Each number is 128 + 32 x the weight over its row's rms, rounded and kept within 0 to 255. Layers, rows and columns count from 0. Numbers have three digits each. The size before them is the row's rms in percent of the matrix's.

# layer 10 MLP up, 448x128, rms 0.169, rows 109-217, columns 0-127
102:099155075173102116116139156095154108161104101131130162116117091102178197111119105150163146091108188153193155088155129138098141142172139092119153136143114176094105104120089107159165134133105118167154101152083082188137167175217094181135138087092208092144114093069153174123117150142158095131131137118160161116071140143132181111199101121134099130178173138098094141140142124122091102093095
085:071097116149142154196103133163147127162122135119145090172184125149121106119159166069085149132148165156113105091111104100060112165123119159121117156138069184062068124138111131119091070114143091170064140109174067162133100189121163148098153131141132074130140138138121162142142165142102082184098114120120081164163172105166089112164178135107161095146152181125101142163114168143076141083115
111:093091130137144131072124109108205097179069171141132101153096123100057164154171078092176164114114180081120179095185138186124108136104163134164141116151115160128105115101095113130177126113153198139109151123097078119146076087105111113089121169128151136152191118129160200123121134132109157137130096132114102082114116128154176083093125127158093134200122117187069162153112096153113133133172
107:153124109159153107145112109074142065170143153138139116107076085076116142144134131073134095096125157125133148208120120154166076162188075125101056163133107098151139125099146141132090128077141125132143129142117085148103105093177114175089112177135119222086190141120152151169113179100126132098116132118136156156076086123091123109093126058133119106199159169184151121108120071115139148091149
101:130157099140126187181084131132081076140084087102182114094178174092057153128167153109131125098123162085161153107113124163073135172098126123150161108174084129112150168092111077058138141157091117154104131123146175119111146097096133147174095132097122155082100137142117131137083083106142081204203130174117109118110162098098174145140085100205120134110089138125146078127085134128102126095101
097:131139178078162101164090124100124144093104114104095108158126220151069112108095082106157137175102126087179086115124114127128124062123113107117086028159121163133130112138155158132111148115172160089172173146131169095098147149091148194117168156118113109063117160146122143108139113150197138116157129100187125119123142107086113159126149141082109166155078092091182177175104104102135117083155
095:110068135157094064102150082105095137125111103144099094148165165134098113123135147151099087073146173070189136146135123116092133073087125132148174082113184115116099102124155127092100116125164136117104070076164062134156113083163159133127180101106114123101117084167150081116149110141155172154137096126052166159138142132112147117112121180111101176098089215176094094119171094084163117154117
101:113079145074133142090136124105113122102122188139132077118117126041153149145106101102121147100133125081168138163075159165127141123093124156190080116164106094101112142145175208090110134140077147153152126166110120148202046065135142132103120122145138118131129125155173130040112139152103094150132082138101102154112166134129075076105164148150131151092097209095123110124169106131107162081097
093:106078152157121121147168157122183143140149119131120136115150166133122083118094150116128097112168107093184168071208107120110102098090092172103107127063087101094160099145191110160096143185128133196126088086122144124099133117094186104123074143114172106185123102054146097153115166107104152153119134144174140103109046095095108144103094154147129135069193164130142117150133119197141122117150
093:138129081110178114050158119101160145177109145130180125144166141167160157125144141159170058142133211094141133129125142138177115144146125107139122096192171170117073113113114117095154175125091146120134098132144151221103095099176099138124118083132087145138172137151142113114122110102147181077105144117105138138093067101071131107119112204096140107139132114134162096078098185096144139118210
104:094100099116102081095097150158167159088084140155143126091171119138093099174175186137174102148146139126157073151173135105145088135134111127071103132117176094123088148058123179094100084082061136085158086133137113104105086127095078143104132155135170112172144126135061144126132131128145119139061158084189159179163059079119165081185113119164172125134129156137145144149139101127139141171152
103:043121094165161155142158144137151127073128138102144115169110164098216180072122122177102117135114115149168166051143124110071109134128094145122137134111114112129134155104147132070128058120095091129106096136097186144148183134099085143110106111191176064157100037121119140070145128136148101125141083121188139118124145093173128115153137118109092137123137137157110081112104127163132097064097
096:076132147155094133163094072180118213147154209162083087119147141084121119137132161090131107044091129113084132078111098113148143093121180149071062106174170158056169110143127148166071068116129161141131116128082150146120120171146164155127128106047164133116146111153163129115189148108129138096128118102115073123107116113154168128119142136094130182134133112135095152119097135120116178147114
092:089166124159145193198059103097165150108129149087101116116090174115109089129122145133169115055184142113143183173124032123155116131122136078139162132158125138160112091173181151116121130150092205111149193179116143160141091123085154147121140099136115148165111124114135048120156156170127074043169174112121144127095116130129116097094130126155155104090145142130134167108154128129093149125122
096:099142108167150073102201134168120083112156124180114132176141108115162070069106112141159170125124073136149133073200088104133185089163119113176141153107099154107173116131126107113072164113094129120139150129120170158148092141146112076172132163099181134072085119119133126156177135115152118120124203153162144157064158111089105146078164104126105123088133107096114137103062090151108136088188
110:148146133124154092107128153117153144126132141148087140109150157109171083085125171135080091200085176079060126128084195131094093075149135085103166155108115200133108103110062139100149164157111148167082147085164105103059138135134114099055091161093140107178132126133078143132137131099156143083142070176132124114129114081121168131134172109089083141105188119069129137099143100093136150107151
099:083118103145144144107179109148172129232165130133105148122153124075100103082137129151141126059122138140098122130164041092166172131105110121152085064139087113093116127111138116106119118138108126128134132144118117186106132107119161134151150110099145180116118139158113153156184150152141058146140104113154097133116091140093088157158095146160136130153089093193126130159094092190033069050141
096:111171140140176119101113131155116114176125155132156148115135090129117163095166085084127116069183163108140133150153157146138158145163076114131183145135130112137193092177134128100210116199128156089117106169141094162146129055178165123178136088119108052113106115081052101079146125144123143133155095073161105180077147140074116155120118191106130130125123116149113073150130112125119097065117
094:107096154195133062149107182089111204130155119118137120126132180143119147123167119076125110089136137130162130089188150084112110138167127088087119152114146126177199114170105146147124086123135125154122103211094097152114083171147130104132141134145210160129092164074149125128145132106136101162155178105169159138158133128113051115123083111115180175151180157118071100157097149104136099181094
094:126077143122131096146152164136161138208105169100107123117175148111117078122164146179124123138159136102154155129109163111177136120183111159120122136115182157123158171108180178132101216163138122144096118102092165126147010092116091084081139123110168118143117157127113128129155136150158197128076125078088109133162134144178082130110155191169094168128111101113131133143189082089106151111109
097:106136126125058147147110162126101054106104130149180113124140174097070103039085181113129147136131183094160171128099122097152130120146170086117136102158102137141178158139158127080114191150075131125170146107111064105086202120108118168097046100183138076134121136129063139101152103178166125148164129188151107137136100160099132137121111138194129142145157134174118118168125154115131110122130
098:170180129119064087217155157170114145145113094198129119137112087154110120135155050068131094153126114118136160142108113125118163105060117115075167119172097123105137148186150063123080135121115135183139092111126136152108102139116152119119156131124125178118112126100161207086153100128082175095146154159101105153108166113117111214114147146137151093145155193103093109160183113160108098117150
097:087108133158171094172151104098111120106109085172070147126101111089153113126119073100101128112225140162126082175140077137165139097135081163057153083156132111141157093147120142100132127117137058138138146146157134153135110111122122091111099106107158123134055111165066153172116179131157091126115134158120094122113142153088159120165159063051123144125089120179157142156141158185190108089083
115:123131108162142154141179154109160108113074148110089116142164148164131078124085141112142086184157144092199142173110133153093141174138147124076143084175133132112102185166098174128153071147115153139164129156115092097093097151133129149170137078150136084115109134164128122092145173192193178126127176086171109175142121141112112077103100128148101125081207173115102134179110121149200094098170
103:062095132096158146068178119151164134111102120074157093194117105090030108113111096097143115165071125078167148077111072118114157112127130155130126079034143102089128155118090165136159156102147158138096138158107131164157108126140096182135113170099180122142176126151109101125052121155142162149127101125123053119087111118142138150104092136126123080125115139151150098150099140158155064118159
111:152114079094108114125145219127135143135119160121156139148095030117109124146064112109147115219122121073153131145196147098128066162158133156169082088117124115105148119141129111090127088118106159139115129094165127180113082103173127118100111137120139060079098113157092116118155158146136166135179157058176155144097193125128123108165107129106093111163117085141193152096146180117133090144134
100:117160116172090125105186137130088097126177130088162071154085170075119116129139171102091121074128165085087110114102074147148122145151122122094148117165149098183125147164161155141156094139150136116111100126123113137182121134201097177165111094126108072158108113131165088151086109104119108142153078115078167146140166105118149116088125085121167116178196098048108137118094109098203065155092
093:108145104014192117085125085166164031160170130093117124158178150046124113125129089102138124155137107120092088134128110149124164099147105145117080137129195139127198080125113152156144147136205092101101126077168147165165132110094171157077113142149150146135141105097082128150191155149090125133128152160126129096108141153108170113168133083145141137102097164131140126076122098122140098157107
102:091136108087155168122208105094145158053130112104148095106119138074099106120120109122131120129140074054144122117191144116049113135114158154160101140021112179111124109123113118155093191110156138119086104077124147160122103123083160145125053148121108141115099166134117156176079107116081117149118121112080105094138159137133114108154168102138073101164149098124067140117128060098109095090128
093:035138046080118113152145143157123156088126123120174140129129114145139128061107156100111134109082123115121155126073142141116109103161091158132063165108140157089186124181136124072167139155149139122147155127158129055132105133125123111136147138173110136185101134110142137169173092106169117138092135158162117156190106097106147161184153116183076112073088203154135140153103156090187184121108
099:120158137147182161159019072089107187142126167072133061140128144134125137157200083059093085105138128109163149110109122165125133169094123134121173080128115075133175113144103109140157119125116167134113113085164133113123063144111106214162105165147145209104135097102108119093112084131046132135151099136165153163110130085123150132095146103128135118136105083132143135067136134113139122132157
100:110177135111075100113185132189159150119141145170193178138099119135128123171100031127163134109175162097102133093148129152091140113122130127102083161152133155120131116109166106103130146117061164145174109107096087106162133168104085149137116182140119145160110114100107084093111036098166111071168107115214127149141152182092116110130107170129139116140177122169105083084147116175099096148157
106:144114080114160097121166114150134159182091152161074088098148067181087107098151108132117065168154126080161184150151146171184189131042106146087165159084121113110141103133152111105115125084086071143101133139080174200111128122114134148155094149114137140169117101167144144144099104144112192189139079135141151133057130105137182105089118132105136101173121169154116090107160140162115108122125
095:103140164173141109117074210117077140149157138133146138150108059070120067113110150136084116129128119138056109151094125092116118129160142122103086103165081122182213112130127108129091105103122104163136120136114068142141163174132084082101168153123174129136141220141151149170071113126136138111162150085134094086150130165128099186161189105114191141106143108111182119103127139076132102151112
103:102099064130157099128131153151186121152157150074145092147123145141140139132114197145111174132143091135138078115174199096147122100196152151121135105149047138170145122088127115126122114082108123188119097060131179149147115166179180173111113112153131134133069115116163129119136138051137063127152194133185108156118143103088132125130176140068138130110107145073150175075128108118106166159109
104:193125126130150129085141100083124144132193141131126141105139116075145156103118093143146085113118108135116126165109086144163136063081117131140111156132171211111101129169139204132148173164088110131191147088161054113105075141122075152102178118141149130167115120129102125161183180191123077114148180217183163110141152104098093095124162142118133105088091089108159120147116163135117152107139
089:144064121119117109116157094167182132151158205109180152139125083094153147100114108124189090061196107136186154158103073176149168136143089114166145104098143146126107113116092103137107169131174081138138074138121128154134099160140115110076137086100095156148112124183156143120131142227147195135094088159113130107137166168156145078065122131190107131135161091120136136154139147098101143130169
103:058104130107115116134116150150188107096129136173197139120090140080152091096094137131132097142128151186090100094114123093111156166123085103102080160140125139101111172118149155187157099154099086150128090139179089124101065147107189044181127172079168159098081160131141103144109088140160101165140100087154162161118190149113126129087157131121137143132146172144172073158087086094105169147106
106:134163094120090151190087129177136098172117153134077062145152138106125084129126158121130150138098135135122173090120200172088132148133169151140147153093148163134083170131130120100117166118136121083074118162171106093107121124120038111131160138102072137069087155181138180153083134148164136119149099103134119169058144112149134168185197128147038125128123132139080143129175122117110153073105
105:123127144132127165106092169157179149128100145193151127107109171173136110112125112118161133116175138051126147078130207157151122072178180071173132140168173175073141145080160111098122087137124143146073129150136112139172122145115099117068103178127084155096105117059106130134118110160097151175152091117153126135090127113135201063131104100093155132156112108193143160120094081164151139160157
104:076114125134096106137160134147148170134140123113115134127058128144099137083101161135122065176128060123126108177109107154128132187136081139104115116156125123144103082133089133072136100212126168147136100053102091123161075081160105140076169089102072101156132086115133080125128161121105165056100112087116144099095162130106097121113092181094107197076153117161126148160101192123096163111133
094:168096111114091123130138192176160112117150138120126150078117130105147153141159085122118158072143116133113203135162125173143098138124137096088159123161127072118061092095067140146074169072083093159119134124102133095132088200130182157099110118113115175149114133108127131110145085121125144091114107108186086134191119131133153225118163123185121068117078169165179130139172134114160112138075
093:071129121111093042193104203120102121103119138117153141103199113143092162099155161159074109129117169089137130183109134126152135134177141135052151167120179152157144119093152061099072145160131128087168100106152158184095150133114112118152115054161152163153158115053155161126169179151146159159122117129126119154109091136086145139117114159114120113107160112080134132170123126089115163156064
108:120126149085176164147158138132164109089142167143131070164147111098131056086139102163112086133117118106144156118120114156044104097143124156130132184120088141161064107114107086124144072120105093109153167087092169146166125165175125183141151124135069129127179079104127111130157162125094168144192123145088137103105158100142121175054129132169083105065172105090122090093189130138143125122194
090:149154100116170147136059143109135091091128115127125127148162140109144117127114127106163123133150123129193111133124152148108197164118130136087114095106133146127126108171158141134107143149186154183148169089087178143106101156131151163028163157218072091160099123113193091117132131115134163128119142112112128131171124136117101129097053133161165119093100060163143213116120067180101096142066
119:125143095125178122155130132103130115086176122137134087134148070089093096154146090151206072157081118123144156095126138144162089153183119116164169101138163161098123139098135130194077174073100159159110100155089115151077087156157114160130149149084143151090124183090150180111123143119110116132147217153105128175084120152196131137119109127159117159205101140093097138121099131120120078153198
120:098105099175121101157145100129163160130084106133145049146149163079133112078125132125106112132149098071101143167182128141128110199111213121062122169158096113163109129123100191104069125156089135150067105161038149161136146116115115131100104147164130069146119085095132106136104078208133120169122147149149069077144134115077133128135115138139098143133099085174154164149106113116163130163130
096:142099093118120142112103160084143130127127163139116142147189120106116072124162097127151178106136087074146163179149114108148120094097143102100146065159154138196143081042162120107134143117107172133111151154096115087145169129098125126164113233137146158110117077145157186073189131152072108152184118075132117170159116060148092138148117133132100143134149114128078117173083100169141084153112
100:075139073179108152093145100117094119135193146169133092111121144084082130093128153118125149107144192088145126109128141164128093172132147147088132110107091145093126135103107117132179118206115150113202116185160120141154093110118168110102155119101202114112159119072194123119107150069112125121140180104078094148117131148109163087096139102139172115217062181090109136125118194089130104127131
100:142179127107130088096093101114110088151132118177160171088158136083115134109181167080137100113179179198128116114115057152097180117193111087144124156125188126093145133097183109154105098166102159109131132145156097141059134144074148145100089116047130114136132148120139117117140120107152132084121146149193127141179137058122114168093164102084161133131102119193091077118153144190125107111139
108:060081120094158123141100146115126097168182110161170170126111163117133093121111172114161121088092135125128177134096156174071086134166088136106114156124139176091172135161109099168103067172116181119109071118155109083110082082169122124128107188104128108160085131100155153129069077095098170146059099144125123144115140102145143173124161138161130208177109126117129127125136157102216131092151
102:120122075111173141124169132148117182187140109197123148081159156090115118090109129163100119104115079134121106052124178175101119162168177120136028150177127121167209139118143081157106090165133136117124134108107112071141150141090121087137156143099148127122092143112141151183100167166091124133075174186106134122153127124117167082115145096054126096152123114174171122121140119105183086113141
099:099114099126106102150087137064139193130135113097136153185095085149125155116124123148143151138154102077150119094152119109113165113140151058144125174117147149152102175140106095113135095123122134178127138110135166151137042194142136087128201155045144129108155148105129130150053136162064124158143098157122159122147133124085148126135133159173119131142042143097149120175136041167169168157180
101:083140162061080123153119185141151168077121076120093158200130177079136082084170058118159127126136124136173122113144092176171128124163126096181134110118135060166128126117124112085103168139073135125114133105133170150133134140137108111116070158124087157071128130131095138102087096091160081134124117141171134126084092117189137140139105129111143066110136112079162083154131095117083068050134
104:096099145103152166199129148148174143142114133127116123107092169104133089106110158060139154158137158142089110132159177106114093122095104161087157131140116094145122082106131157116100149137088191138146134076161094121142074078113167206131139126143133127198097153083115130132188112063160120107103084178141132156198161076160115129096133093094105096129158136092203072176134139165100179161112
101:178178115121114137121085107179138112194189104108134115083104115099107163140131116156073117096130138134104142133121104147147123132128173106156184064153106206185147090102149101087165173148080131084165115180122092185097139174121145147115183159141123105075149171192100139120099150133132083135123103130128158108172106128068109185124165125086079095092132161133058147122154128140153084113072
107:133157181127094184132185114147105086137112127107127101165129162124095135089083121087077103096146097151102090138171113116126147114145064110144190137173128145166133102087157126080107130151097166113080138062086142197061152208131077162181120124174137168146084125112074120155158113146125103137118114102149162150130171125075166118105104133148077102142106144048103125136108146138107104089061
116:134169132103162138048084094135116133152133109101079147144076122113085106143117116128105144200149066107099115163113171189058072116185144092093137113144140131122106141140119154146103098134100092150158111205116182101118080114153128136184140148074074129069108146129111159154139165159151095095123105092112119177128114164096132097164126191153170109168097147077075131116089123152108134169066
100:072121149167117134160148149108141056082127090120185166098152106100100070150171145118146103118123081123113101131100100088111110133171107150105110135179142102117144114119113163110120120150161168086146094123099109151092122127097166129102152117134119155099112083125138117107126214124134104114123114112150017184075112065131086134079153150108189087167115127158072178145162167174147071112060
103:113070147134120136093139155182134179147153074098148074092116174076161111112110115097089104143184092141135111098095051123117092145175144085112135133130160161112123080134144176140169110110124101146160166108096195120144166099114099109139148117112088169138063134155168094137107139194154102101165094146147162141096088160090124119109061115188122095161157082110093048171122110096116165164149
090:093122163072090088136167141141137141214080134103098138123116142211090124113119146101149137140167078101163110117126139142171114093159108109108078136193132113109134145166116143105072177186141111158079125144092092153095152158190106111128129181140100088103121131154150141148088107148123185070087102090099117117112162148197082098124129145090153105093141167155122096145165094065110124091055
104:136132144152173162174123156139128104110110161165134117089133158087093141155117113130169082151126153139132108121171108096072080118182095027160150092151173062117132144106145165102122177134129151096133130164115147163116107133133133166120138153038082150101072147110164110070118096124147110106163158084140129134111157118144106120205098066088120061172117118146125142074156107048143155119079
117:097098086098147109082135206177203140142127136105129174139139149149110104080125097154161168168151075137152104120134125175171140103159155129124114128099166143096170141114168109116120145115124149106131095096143145112143143114125072125119101145064145153053079096158064137066163136182210172148124095137150157135104147117130135074117153189125130063146063119168156159060117168132135116098094
097:104103097082123141145139099127146155125095124099185116082166103125124108156071156090124111155180069119140138097066100108146126105206114072071133154084135130065118161113114078086148159093125118085130117072148156146098064194107136178110097149073101129127190100152128149116171066175146072145181097128103095125152075107118153128121157115179159138112150107127125123147093156112083125071117
106:074130146101122107164024165175122091140118113143133124160109122083119154082130100101139083138128129060175149119156114175152130139110127143155131115114107206115115107091054123151122046191082093104148144172142106072159151108131142072082107092167186109136104132114055132070096113186106102116119134092113118119146128166136124158131145144162086155146139150187084123113155136131136087150087
099:131109071134114081158137118022148121071069145105111128104106110117068086137124142122055092143154109119111134144130116077116153126147127150124118118146111118145139130120123145085119180111137140191095165109117085092132142129125148185099072128195073079077124052166119090131098135093100088137150146110069112117130144140163123127172131142113143090013106106111159115113112185109083101146135
100:085109082142076150129118165131155111179114093087065104091109157145166053150161085095126159139142090097101106132085142143126125087147094092112117135160127087057168141173053119133153117079179137161124098169136124125142173094156127151087141126133126060125119119102151099129116103139065123086176136143057080147152090085079133196137085138128103106138133175123145139138081131180120174101172
104:087189139151167148160076100215128131115125090101133124179085140087131166140158107115115098148135127129122137119118093058110146110090185106094070100067106074165144085082108114156091095091118177140118128115117138139158129129125096144086126134170113190068123091136138158119130120113162108131068158147157123169123158138139081162097120104157084060112112190141178145128082188090162167078142
104:134113143150114106125132143103145163119170100141123123139100117132171095120127132074181154129180046100088121150076129155133161060137171092169075119134150101101148128084125130100137114118148110173118108172072205089147122133099100114108108161086066102128109103171115176124100122101138071105071206184124139151126182099154076184129169151138103114126184095107155177163120186124153171135138
101:166125126107155130102134133114119205173148134088143128092150179095075137105148139167127151099123143082122092125133110109110151102154171112176090158201178149157133151183103125133172120157181136112139101057098128075111104129103091113126140077051127154041164110077148144114104144184087113153135100096118116161080077114097127169088076193119116098109128143177127111142081067155136143133116
100:091169108115113141102139159093128156162147095134145090145115063127117122151145135134120186097165128054187109185101177150068103114081161091126139091158131171073137189065114123180126064072115100134132119142118129126138149158101153119139094080105127089127111178145081110118161127120186104114077143137174090115094127050167164135170176107141108084109133099091134139129184182157133179131111
108:085161113106115104166124109133078139105134142166145094152110158097218103142169103115100113138133077134119114177127134047165101072135175114122101086169130155181138120058115164134083094127123159149095151085116161074170101091104130160084103170149157080148137126161149163077108151163107133104116145136138118166107109191168110188133095114119081112157177171077146097115162154115191124137186
100:132128167072074163115088210114095128131076142160097096082121168146180171123174098067113142137157139125175176116122114117134093107131145113098144098103150143161129151095171195139188130160055112150163151142094098158140136104102109155137099144081142110126165086143114095167131094093118115086100088107110165151099131089122142162098097086190145090104139075120203099150170137135148182125181
099:108106130104136088072125067136165155163109115085138139081097104139065067126169158133102092154105095134116141117105163106113073071109169192125078156168143169128083138099144112129146141179080162145155086164208114193125136114154161122104108184131068140144142130139097122129122189090154131131158163132144163177141106154133081129154181133118111091110147110170181094115100206101146136077131
100:147179144083150159171096146110184176077133059151123150184102132095123073066202088119108079140117169095126136108110168125062113165070052131140117116109130083141113140115154191119102157153152098106155136164187191144091111087134165120146139115133138107108157113112066129130124106158147106144092089118070148172120130064091165163167108104107109097125124147133168157173120112102135137100157
099:103153087130169148110136118130135177127096072156137140168116116100083122144114117141069108123164155100150134113094101042115141163099110099157073149130167108093205100156115116168180096142153084158107133118158108088082166155074108136062178106117172115113144167113125079153056136138165081182143100140151113151143147139136070172076190124135146095089138137193156144118163083175125137118095
098:093124122140189123134112139158201157171130134123088140085130106152134116112147148146116131130158205160141120144136178109110120160114121104082140143082135113045156139112112087126121105085125135118101140126101117151157092173144103158221152107092178103155082098075167109127126119114122142091176140175128095146085171107165145137113128139047142112083102112112225155087169140120197147064162
107:150154140140141123139177140173154150141142168123185167130111191126113126102139119055121143177193138126079112113134181117189126131160104110148133108178143163115144093103156154148051156150081117155136164118178065136119106134186074076112132076165119100148062165094107085179192106132125105106169123138116135147122085079117098128133106161110228117126126111124121159106171168102114136092151
097:091172145136091049160130082142119121132169107171081130162116178069136103157181134115116157127203155125158126139113086116116183100113150162168096148124170143148185111114168145128146097110162163136152194109187146131193130188145106141158109124109159079197173132118117110121179180157138116081060160086091146105069123094106133068116131157121122112115077111112133075111155124134131162128124
105:147070137168127134102093089143093112135106142117131191155150140082142097163115133084151136084099125104120159134065132119113053147149141152085109084158079136130093097139120135137071081151087168106164142106099073149100072150169097131140119156125149171138076150104081146070103118099097096132188123156184104125099096111101103153117154113092135120127129139124157167128110235150116078038093
104:122112131157118072147098175177124099151108072119143113149199130110079110134169123150073136117171156100146135126159097141195127144102111134142103136110099130106129061111101099077069151123077117116158126154124125130149097121208087079113109102088062214095146117167203120103079169171162146110126160154160103100104185127085122079124143117118110125117097133110197132122101137139141122068081
108:208125073189108187132103124124117134178156140115059105093131168123126106132135110109142133145139090157077143145072150108098132143170098139082127196124170106156090124113146125160134129117100151123089094110127126109120124053138160122083085159053154160101145121053179196196124122113167074180132143068118127189131131134056112114121160112157146120131076102143163143131140085134113138141128
100:101143176204099075108146157188109178139136155110162117109149149195141103119146111138077148140193109129120152123150126130148127148093073111119173166152092147098088168098204120079084173162109128123118127157096082115081101133129106103126139121141075180106127196116147159157110142151175124098131068116094148104141164130094093104105137174105113125138121114093070136169180177102156118037098
096:083167105104139147150158152099124210149127137140135105122117127110192071090159130147169134099179079074136186138185090128117132098120150109092154134094149124103085123096151093127137095087172063074111134086125152123076069096100085145084171070168129155135080114091155095121155190057110148070128103105132125172150151130103132137115098114128146123074155141120153149163157119093185163087140
098:148154205116131120112062161140082102107128101145103134152137115065100056132132097087138097158128172193082091125117160134109128125171137129117129145179137120107162124101106051122131121116098081133087096159113172117107104142085144096107130122126079147111143171158088138123088103149083112210122088094069190189134133087118120164125161120138129141080167118096125122111073145172136044134183
094:142117173101137104134115169129122194089200151145178121136216152117105085114134129135128181088198134099145063150109089126126098181095123167092095108121105123150155099073165147095110085162121140105075135135162183123102175194107115081155116136131142159130127139133174160156129109094125095101110176123112141176201064144120168113117126143182091114103185116198145145144120112103122134161148
110:105134099121149184139114116122150162187139089144112160140066070095122048137053164150149140191137177143187115149116157107069168138154110090121143100178139133118137139099129083051096098139072158201092188119120152143108139130121134136161172065142133131119173139147112119103142112150148144058151111124121162147138146169123182143148151113130110138162156084119083112132224157109137137101129
096:094174125085224157165095079159099105116187090183128067142135128130171166116174118094130077113139083107131113083151128120133083120119155129124111080125141164132146147178154146137130100105094120103145131128105189068131101081176140122063190127146109108111151123104082122072088179112136119169107094190124112124146127114086115158083148192132173131149144105119098110159157118134167067068137
091:097089088124108123146143108106158124115112145064148109106064076135184144088095108143133149088142126084181119152175138145109187096124126113127052146105130096114137142097147112150139158105127131121196207164133097117035102140098155064135084202103156124157090136126153060161154184143156107091040135135169150107130156123103161119130106154141121130093117127090097093151167084108102122125119
105:176115129104116111190124184142156114123126103159150079091173122078137056070134107067120131111119150095169124096166143117110110117134102115151205121087163163137162124117108166157125096131142129106204117146124182169154140109144093130118066127100145172156166064109118142118130140166108165161144152107126063136105087103010116112158105117137157128115116124086086137119139103116175096051117
109:102101135108088145100125133080148059103082164132097056130128164100081075123135200159137127170151082098124179141115136129135089115121155095147188187081106150126142152080130181116103137110120102183177109073126118172096154133220128123155182143115097112153107109156146196094125143125077076124113110185131104177121122148124119107177114113191091130137143102074149115157115163093152121116134
098:149180140153151140103057125072105145122102123207122131159105127112162099222177130114108126121172091102119098153172096096125081091117140067188191061163166185115106066085059127122077159109145130136155136147102138138126185113126172160173107168140144166146099076191155128134138121101118131117113096145123147087101132096104096110149151148068147131143155111122113082150142133092130126097116
106:117069156139127100153129169110149085178130103179097097157140113102098165128083133123134102139103101120132148185157173095089110145121062076086112119209125158167117088088159119143136105133129097088154086106091085198104144134150140099096075032132101134138132179095133153087118189140142170162132107151110093122082114054126139130125162110116137099048133147113095141111145097124101122168071
102:146117111160143106106109134157146139162109171151099135143138166149150142185173144080140113134152074120141025073093110128139174110120151129130098124125153137175165098152162123148109133122071142169082178065135133120122163128183163141193147080138120103108128143147172134122083100157130095096163154137125137082118170104045162177167163125119066081144065097164128109132065146094112139189094
101:112141105101132059124172193087188185115026107061146102133083142180160129095153086118099079164107093132143104127137131110129166138102070132179143078096088071149087067161122109085105152145132140137105129110083129078113116124081151155123087073122156133174078150121131120102148171121120173095156128102151153148116146157144167148141065137140093139204099111106151123143146112093140141124122
103:119138101156129090163131141140128155147053128175121112179161142141164075104126139112106132102144100120122105140113175094099134096098106104070094091184076136081165099172164116066100194128166216111121124124150146198126160102125136093182090132154048152145128168134118136131074083164157120119109100129133132179127114086107121144137143138151129069134206131107100124179120127110180059145114
100:164124149241084097093126131073116149125104176147166092152158158139179145082173157088097068131144130153118169095104164131103173156127140132144156089169137158141109139144126126125120157111120126185160170063170071142077133098199180133143143176126095118106083094132139137140045100160112102119119200120166123118108133142115128092131149123074137145099134081155128145167087078113144116091103
108:151104071134123127149159062117127093145177067107181078124163102114155155116067133149108153124163158110160158166149115148130091153076068143146127128155097147133113080095116076136167158129060151130090146153159129059157119114102139104095112135111111127188149134113135102089091088095157104101113111176137099179111175139105127156172164145083115109161102163154202083141090130133174161033130
105:179116126183162133174135119198166155121117100150091112155131138138128153109091099138078187108104091105158098142122165145099119151079157114133153115152109158120087091099147124160153131155132230140122160172120182124124131148091166161093137076140111128161113163115129155058131142131108107146189126141175114140054100116140163128154144088121134108189078108106124084123082168063200118079065
101:109087126116105206117123089101125194120116136080135077107178105083112131105170132134193086155129113163133094134146118154089139175198137160139144162117147091179134148136137105175128136204147191122105106120139158056122118129171126150123144141125150139130112157073145150099159165150110078159157191120103123167188126090147159156134096160123109052163103078128110146129152145076167050107139
087:151126134093062124154124126133095124194120128109119084105163086128063129098167120157154128082176139106121047085182117126152123137103093143106094144138166128144084121153087113171058127187163176140153102122150183154174152073115105130073151072095185083137155115147116122093090151177071137123127073114126120130103148144122125093129220117100156111135142053176132112108095121099122152140125
095:176188125179170143076156137123135077082091158060108072113100108084125169135118104096102163135143147131110148151150126138172098108116095132126114150103060072185095113117095123091075121132100155184115188106113104172195103118136148157145129096144154166130092163077139168126161156096122103145134179176130160078119137106076094187174118103099195107126123109176118106109115152136153080172115
096:059114142104119134111172128133179121091132147094209115063134168116179068155105100049136146098165116096119162151171152156080126085121114081144131144133175109103128105166120116133124074100162134116085167115166145098188147121145122175087135101159124135169151132105140146140127083187125153110138157127163124108064138166080094092127102190134148089157103094075037165088119125112141149118150
088:140160127133122161125189112097112154119128165163153084161133128096151133221140140060150139155080159128143177116133095098094123126224141085123130116057112155058128090130068172144093147105168138102123123091107170155092103116151127122132152072189107131128128135103139101095144141171175117090126080169134170150105159174140180100119126108150125077063089118156091124099064115111110141082127
098:114096104167120101185099102184116118100134142099149176056125077117185103151126139183064069110143153161198168149088139113157136117171124126103095108118156135187127191121185078165158180127140113150120084090102147168062097166127160148113174117066152089184134155143106121122132167132106114110139138135092085175145145088090119124139170132118118159158178129102099116158118116159171101079110
099:100104120105074121157124157121163124055135146142114123118067209130125084138122106145180106160140172107135156126104132144138141116150115108087098175103179103101110156103144157141143067098183118092144145128173102060146135146143177169118109136153139104152093128177220161081085101167159163101160146069100118116153140106204081158128106190157124099165111141110139090080154065164126139115150
107:085103145116117165083124180125077158108116091102028059105099146127087168101152107123123102164130147166190113144092129147114161111171144076126151089154179153130157098166132157152074133134121127091094115187117114168168160132203111143111130140087132158149089100128086160097115151103221122145148177157152082133169155112157147136131122197152142103087114087186132164164114134122144132156149
103:131134150008157146134122151163122165151120137128135161159067179191171093153129090057079131152124129143170127060187110157128143124119127184100115120105147095144134101169148129121129152084114096126071172127112169134149118094118127112120111183125126071077189099168129122086114116119135101095095112145139127158118155187123108152135163196121170076077141160121127055133171122106166115104125
099:102160179093158082135150128170095142124170178093166151185123150152092183155142119100120068172131154127136112104145107060081125082086151065165130149126148227139084139127100142087067091151064093156089146121178095116115111130134098121120122131144092138185187139060135128090169122146096089091140151138157155114092116148172130106104154146109070075159133095136150117108148106099157104123152